config = dict(
    rope_base=10000.0,
    optimizer='adam_variant',
    batch_tokens=16384,
    steps=5202,
)
Each number is 500 + 40 x the weight over its row's rms, rounded and kept within 0 to 999. Layers, rows and columns count from 0. Numbers have three digits each. The size before them is the row's rms in percent of the matrix's.

# v: layer 7 attention value, 64x64, rms 0.159, rows 35-63, columns 0-63
# o: layer 7 attention output (transposed), 64x64, rms 0.153, rows 35-63, columns 0-63
# gate: layer 7 MLP gate, 64x64, rms 0.17, rows 0-11, columns 0-63
# up: layer 7 MLP up, 64x64, rms 0.158, rows 0-11, columns 0-63
# down: layer 7 MLP down (transposed), 64x64, rms 0.148, rows 0-10, columns 0-63
v35 087:537479527523525517479526522463438511475527447435459475504524538473455468532508439491579511565561541500483481401547558414495579500465506440481583471512466525497501541538435522494501497522534487
o35 094:444560480484477498488503388471548454554481574460541480442497556517511514500469493499500473467560540450557479517479494431530516602486534459548480497510446503539483487421480503533470512562456483
v36 112:456494536484509579550559509460480504520481533511494517577492519538541490577510478510507572535443518483497459530519548494587479524494554499510476503550495499516426517576429463484472507626496518
o36 104:514535508561458431500499504478512547593452517502507504486529459481503494560457436486575503503523552508579510456543473457496531530511426483552547523535438500573562486428520501471548506447458532
v37 092:532532470525523473474516487449470512459479421525581478525491474529533504464497468479471525532474440474592538502505523437516499548478501503478528458428533464507523525607625519479498468471510562
o37 096:495511528465494441498528563477501442447490544469527508536539503508530468517454509437449491507562443519476470522455451547557481511542483547529521559591507464486446474415491509571450413465538522
v38 097:497459524496484503522473471530510494554520587506406425479492530495555502436446485536545507522495474535459497527575480508512556498507495506508437549459542419485449536437383504482503479510510551
o38 089:474466502518547539529476503503558596519472470502493546489465473486494574576555467584547504500456539429504479509494544537471507490456523490548505418503491506477528495598529459467509542568437463
v39 098:442491505491513555488503492507573535526513563498464519517479457463605512503426555472476456504487541495502480509539519511533489516509518498524501415436452524455406518567535495420425434530488506
o39 096:523538532520472455544391519457490567543580405517503469548561468521509532543517458501537478522443465484546537488511495451514523476563480454539446521546507548485484455454471553486529513548509449
v40 101:500503514494469524458507490487486529465468472556563497498487543493554467507448485489535512625474511490533435538421491535478555501461525471551439474414534504440485517572556469497472469476504592
o40 104:512557450479515414541512559439565476487517513443511565523562501510497544440508480481463553522574464525477551497513483513550504524528483492509527492584530435440510461429509505560456498475507424
v41 096:485525481487521511428464451465567491504505502501483535481415408477517494569538518500497547469505491463503495499524548539511506479545500504524464386532510567517460510514534524552384522426551487
o41 094:517518500478464458512547542512441507571523476452470481516620513540536513459393547469511494542518438442498546510541519495474448473553465465480493516451559460494454473473491555439522497552539512
v42 112:498545496490491484529493502490551492587480453484548502525505477580479529492485533521459537562476496529507487474520487479469532546544536515435437523509460485592531523575466533441478423616554476
o42 112:475517556555457441489501463509453499459513545564485484505562460439500513565471473490515467519471561433510558448488443538513524497449560541549472538510456472430450444426503517438486521455518540
v43 104:534505496528515555494556500512531485482453454476512585429532497502495568471512411488499509456567503483471535515471550487437519445446472524589506467506450543501528479521525488543435529421475580
o43 104:535425445442459530487471499450499576460490524428443484451519490557447433499458573495457544470506395554510565512479501478513502518525486439503520535490514436485512561458461508475462492518493527
v44 100:540520478493457575464510481469506495526469496558495503397489523502536517502598474468475521501515478441526459478424489514562536494533488506521519424460470504532473484467441444548417563534569460
o44 097:502453523469466416426548511511509467540517556527485504490560462549505427447449549446476522478550474442501528513551501473455453539565492484489489446491531456481562420469508550415497496506527532
v45 109:527460511440551474460504521500503497533435474509479496507472456487441496504522496523457568482460452498481430502475447519444444425527426487509471573527597504490507379505466516511526461556476508
o45 110:468466544511521497508533584585471451540483557500479590455395550547543529496497500507567511524508446543486548519503526460506530438476549453489494471501452453480524553491549474529525488449531544
v46 094:525544502527524458457549450455551490534466430477511512528492489548458527542522472501445549571508482495534420505504492511481494478522519526510574535522546496562591545512552569444500413496459439
o46 095:482504480490557462556513566513463427438516544483470437482499509498502475490387485462519529539570514460455580459464490544503474489505526470556492530484465516499443455464521510522464467400546545
v47 108:516523530540444516516480549616472466531518520474486458500510482485480497587500512486512461427514541528513467450468545440475534514531421465532482514480570417562456541449488421470457487501515517
o47 096:438570552503525483485480450470447552503459506502523522429452487545512416525532524464488504414499566461431477455567454487524491414510525517500483516482524508515523497587514478460528562519474446
v48 096:484512527515475468498513490498454460470515643480511470439483521515402523604501560487540502505586454451524510488496456447519517503491534480474456505550543517514456573505512509496543516436513480
o48 085:463581443577547496471500495515505438541499465456499505489547509465568423450466501499511518478523543492517460511622518607523485487478501544547527516488549488530449555558512525510493504554505522
v49 105:527519500548469524483463502559504518441528483500545523491487581450494472429495429442396448570449566490539510515496523485551502531548441497516426459469464481508501545490453536480474572473510473
o49 102:518576540402519441473455451473542469452549508549526477524526424497451509423511579523472514515552523405452477451462435434467489524534525514471528488470521529488515506537518504505507461526527480
v50 105:494457496519504518481509525473469520486523572534478541453493517516471506455501526496511514468479570445459430532493540548402535444500588545561486463617512505520490516568478508510448505488418534
o50 104:548478495582486491544480494451504562497526454422422505459494526483495462487479509574571525501538490525541525446531469437557429528494477410446548490465472485504501476411491451547500524504484508
v51 107:550539511497450473477542495475425512441548506434548515459481532561496563477480489356459519511593461465520539488452490460497480526460473491513487470572473470496539545502487539487474514443509476
o51 097:509550527485538498421434476522523388468474577499487500464522490503513436498444505497485525470559469503517524524522476510506490548541553582529563550464571532527437489465451509518454473566498549
v52 106:516550496571461504511493494455429531464543472584521533471505546603421516486558491431491468502435473492499512532509472518475570537527518527521476559477452490515521518526457504515564595490494452
o52 103:499460534523465514514586473473520483407516543534486494511520484403510505442520531532481586489588566501522465474496524497503511521483473522461579498514481476465546461457465453513465456502479609
v53 103:517513505500485464536538480464540550539537452448507565521474585529459498588498474529460545528509501499480482487518527521511511488486532530545547513592535512526497510600410533594505440521500444
o53 102:498510455483448451536511507525510454496497541483415453452501509497477549502406470558568499497559539494537534492485464504521486505556492500539554534456427431582482489425490488481492569463461564
v54 101:503494472514494492592426500577492470538550553536465472516529460439530489509423539530498476460437459581468522575514607471524453543502493483506455522456510495518544502543515465551506479484498545
o54 096:481500471497477606519506475516479578477440414465501494528476501498479553588581476544546524496449519509464415487494522521482547447500461564474500504530473480471482530553538446496545548482438478
v55 110:429540503525532462515430432539486508489448554526488500462498506537514507525491505534557503454538514498498409487574533539518545579506577569512519439526550381501502466478484537525518489480486523
o55 110:469484447504429508533586573446468520550538490490467464511502466479528484566441482543532484544527529481481465471524516556478389445455445513542530497486527556502515476562518468515431518533489436
v56 109:528513530491470495454527505567468493477494486526465528443543607471524503464512493498437477520477426500547445456481514521533495540518397485506400491444505518534506431427532483454495564553503484
o56 107:488508556479457504439510527503589439487533524542534544531465393565559449477492529461459580475539496479430489573491482451488527490496547520514480464467494513501538496560576505467526469478549511
v57 103:470488539422484508429494522447507482441542501532517474594501460467524488600513567427540502434459464526481511485569486505497492505529513471498514502506430441478446542492577490495436510473515556
o57 104:478515561574497467567511484503475521534462461490588544525516534470507516528450450475457539485458473564554510553513555529502572461511440559443468525475592552529482487485496478510553470570491482
v58 099:472488475473490504465480541456469517454521491557592523496454442507438500526480491559442452560488452514533437496495519484474490578449469438490507530479484476521442608535523472420495509574495522
o58 102:536588560535510427501530497456545446504512503478526555499539547441526453503531543431519537471441514477465538492470521522555551464481522564503498525553481555479528484409537473574530498482536560
v59 101:503502504520572449575489509513544507489504562472452533505510505522429511552515451490545484540480515475464538489649495490456556531534436502496575486517518521513525506549500486450548512534551423
o59 107:420536467519457476522549477549478562510551446499507481461499496495534508499502566571505485548524578459541470440448535413547528493468543473561454558529452524515477514543435521474490508520480572
v60 095:496482525496462528453480487414445546480523498518478538515498505533436545563518512414464414539527564500456515459511530466469473466439449459516523502537475483533477601452456532477467455442496454
o60 099:542572552525559493498438431461469422501476521479521449448492555492500469483469511533520543439512518491489565449486551457523541539517492520518518517484520580505496454439467482452525540615536533
v61 092:511526498473494504423506543432440525525466502498473471475559558456447478548574537443441482521448500491454496500417494490538516524418537440491451497515571551516531454550545514510459483496541441
o61 097:508558486526498489479479464528485433533478540468495534507483548544609494455457493525481519468604523579499505459532509515480493548559501582464513461536414486500477490450515509456570559507552510
v62 104:496549484478489516539476490502514510480502411538510473468475464604482482516529511519486503524453573538463517548505510486495509512467564561505511537542389571456538496535526532599493582485507447
o62 107:519522442470430561542542437470402543486472532554450460531557548403475586471545506542469546491486492499543498476479524483439474547491453539445550516480506488499540497483488525500484502438487506
v63 101:448479584466456496496570492514486505454562511528507557479535562484492534482451513474454498520457509500504481425531441474500507501501464537562409522577435426528410497427459493497493511509493486
o63 097:547545578574472454538420470451559501476533499540534498451472459459447488497462480541459536475486520508487527537509486483493506470498530497523544496415580548569536548555592523456486503540513503
gate0 091:502504477493511487519498556493498488483476600491518519568465460552417487500514518456533528541610527456561469501490544536502567504532540454512551506478548432497488468483567540517551552521573537
up0 094:516512543503471515536425441489493489432440572500491549425508508455416491456506516549474534508476520465459474504490476505484542477570508538473526554415517470560465532552510579491503474462543573
down0 098:531542523480495623502499500516453470476492478483426503475526516554564514500499428584482525498459510526484476496568509507433577528418529490411461515462486493500545497538448557489497493444500520
gate1 101:558499519550495448513484482529461510520548513436573457457622540536578491486493496553493466506516519516562480567424465513532476548533490499501469505474494472497519484490532554428554543552471556
up1 101:441482457449506511467521520567487496511485581467557448524435513491476482506526503592519511421461416542537490489495406501505527446440480480494491390512501482501511538569478497522473493533473487
down1 102:537518543479521445579537507484546477539567511470454558444458489507536516496471488499490509466480474519525536448450478564506500440550510627555494527429432447478594502478521500493480487495492504
gate2 098:475471375485413549562563548485498521478518463599504568489505523564510536519552493502505468484548524464494456472485470494481528459518510466479568483460464481480482451478548503491513549511448566
up2 100:503549472565546430453525491540528453469465524536499557489517561555535462497505466556515521512511423502599412466456531549478494512426501524521518491595461475538506554489524488476512508538483544
down2 099:478504510518508507525504494547398479474491579553537509539531490516510489582493497555491582417489525515477567556521510479474463526576495479434474536433506550521557463552476453518444477527516540
gate3 094:446553523490548465522521564534535490588509548510525513499478489509442462462516543498482599539464482515502547468509534447496482498550471467489476485468453544461473406510484586599481505525558486
up3 099:508515481501473532462528473580490547463521485475411485466541535515544560469518512499482477498556466482497408500503463426454454584528446455524572428515547543506440472497526542494553474530480543
down3 099:441514495505579471491549531532508487523464511549454432506471565501408405522523470570520498548468517531547514576547519496571493480481464491521462504516515508431430502506458493563534489454511457
gate4 080:434466488493500461486509461544542520502417427444511552574546509477492465503555410483491510566551457446480487499525529536504539495439524458521518463564500474512588458526478558539542476493478543
up4 096:368437501485510522558413485522508530446538504479505460565507460516419503536500505548559503475469538496485539434474481454453475520497505508482518514535554452498504573440504523458544491549519550
down4 092:529519444486465541512561546495472551475453524523456511465516516452473556478475465521489495520565467469435426519569579438495546534462478426484462478503503465490523472532558446521492518385508500
gate5 093:510465495458487430491575529545520512453482528472541482495520472450481462603443547495528563540555528492505453494431476491457431436528551496467485414558424495494501500480455493477490484441518511
up5 097:500490481584500542499463488480523473506521447458517493498499551554485433496531508463454488473429521482486431512513513460575488528523570549487515469434496513551507480575421545464535524562444408
down5 099:528478504503539528573429507524626569536533470439472449490467525484481559442503495466462509455501434563463513553514483535546479548555467444525536496492543543510484491488473496533565506507502435
gate6 098:449548467503517479436456524475502513461535438470517508540587511554583588559564544504462497547505554465451537536470497511455567503525482481514514460480472456510520470559548418463509473484528495
up6 092:491548509585488495533490473499503474515496461513444455448512546496483439440586501535558596495559433585513510456470414523541496468484532540486466510464527486498497457511480519513573554491451496
down6 091:461473498451483423548414499490533572530448513483484472502520458538476542575552483547512487508501491513537459480534498525460547436512495472568552559481493505404563519515496474478521527546593475
gate7 106:534498486442521526535433525462541519499500504479514446440548448416458515464454460480404516489530483583520548538431522539471488523491536515457508503505517517469529474527566560588447504495554464
up7 103:509468470489564569457567525545564519502459455477462563518464519537503510541479546553439487492540537529494443492508451448586499528475439425539466505457553498532528499532497486537557563558474484
down7 103:516447537550540459502552554440466509426449509476467484550500438463538479462512528555519511551529466571503498467497467550444486534503467487422526465562521452448427513406486474535493530464510515
gate8 089:515515530526548469502493483515571568511429541458525528558536560576481454548449478492462502566497479555545552568491532556558491460512480556466499446520453586443444500504494531497520525481496474
up8 097:552493489517460511500457543503456465446495480523505443437444495513513531461538485528442502441486510549495467470545544511523461447543454547487449540480479496537579566472564546506626486443524508
down8 100:510570472504548559469537540504519532484491553493478544509505451536490486474498450438482452492578498579502549555548518452540531473495550411482529476516497570588539576507525491544533533459474482
gate9 101:540476480507459517551505468435482432447436503497545457499519494499477509487511458497461453548532518526577436453490458547504506524543465524532460566458427533512460427447467524476561474434562449
up9 102:501541573450507515540553464534502521515438563452450454430458505513463514500498452524488548506486476495512409453451526493521533505501510472483463490491524437452529462514372411469493495552483498
down9 096:532401473490547475494462548528523524592608511486432510566506533542511532527432558495457525476539502496457518492499464484490490422507479499503515497528562530579552472470492501536454567496486498
gate10 110:484500555473554476449473495461526530481475521531543422483524526544515547501499438479499467399543500468502486532489459583529531488533435501441509525533437576534530545475440574536474505561533468
up10 099:558492491512462557512563510541538510500540518553541517552509423505490561549475571562537531527477465500444566531544471558525517463452471508482430483545500465458391470520474451546479485507479521
down10 101:545504465437444484464490455537529576414473551542495440578503543559478491499483520523459525460461456490568474544528499529469502506561483465548464547473495447528513554496498497492553517474603477
gate11 095:450516491492510508455518517541538492458511526493552495500529456528483480517530470545396504483575574507501500506589563531390559488530494478500472485470463444521446465539482458531496469433581504
up11 099:506499495527561441566464558473485448474518442440543450480464495465461581529521492491493524542478560531527495471359496565534480447499528489491483562515491497499525515481540562487498471578500482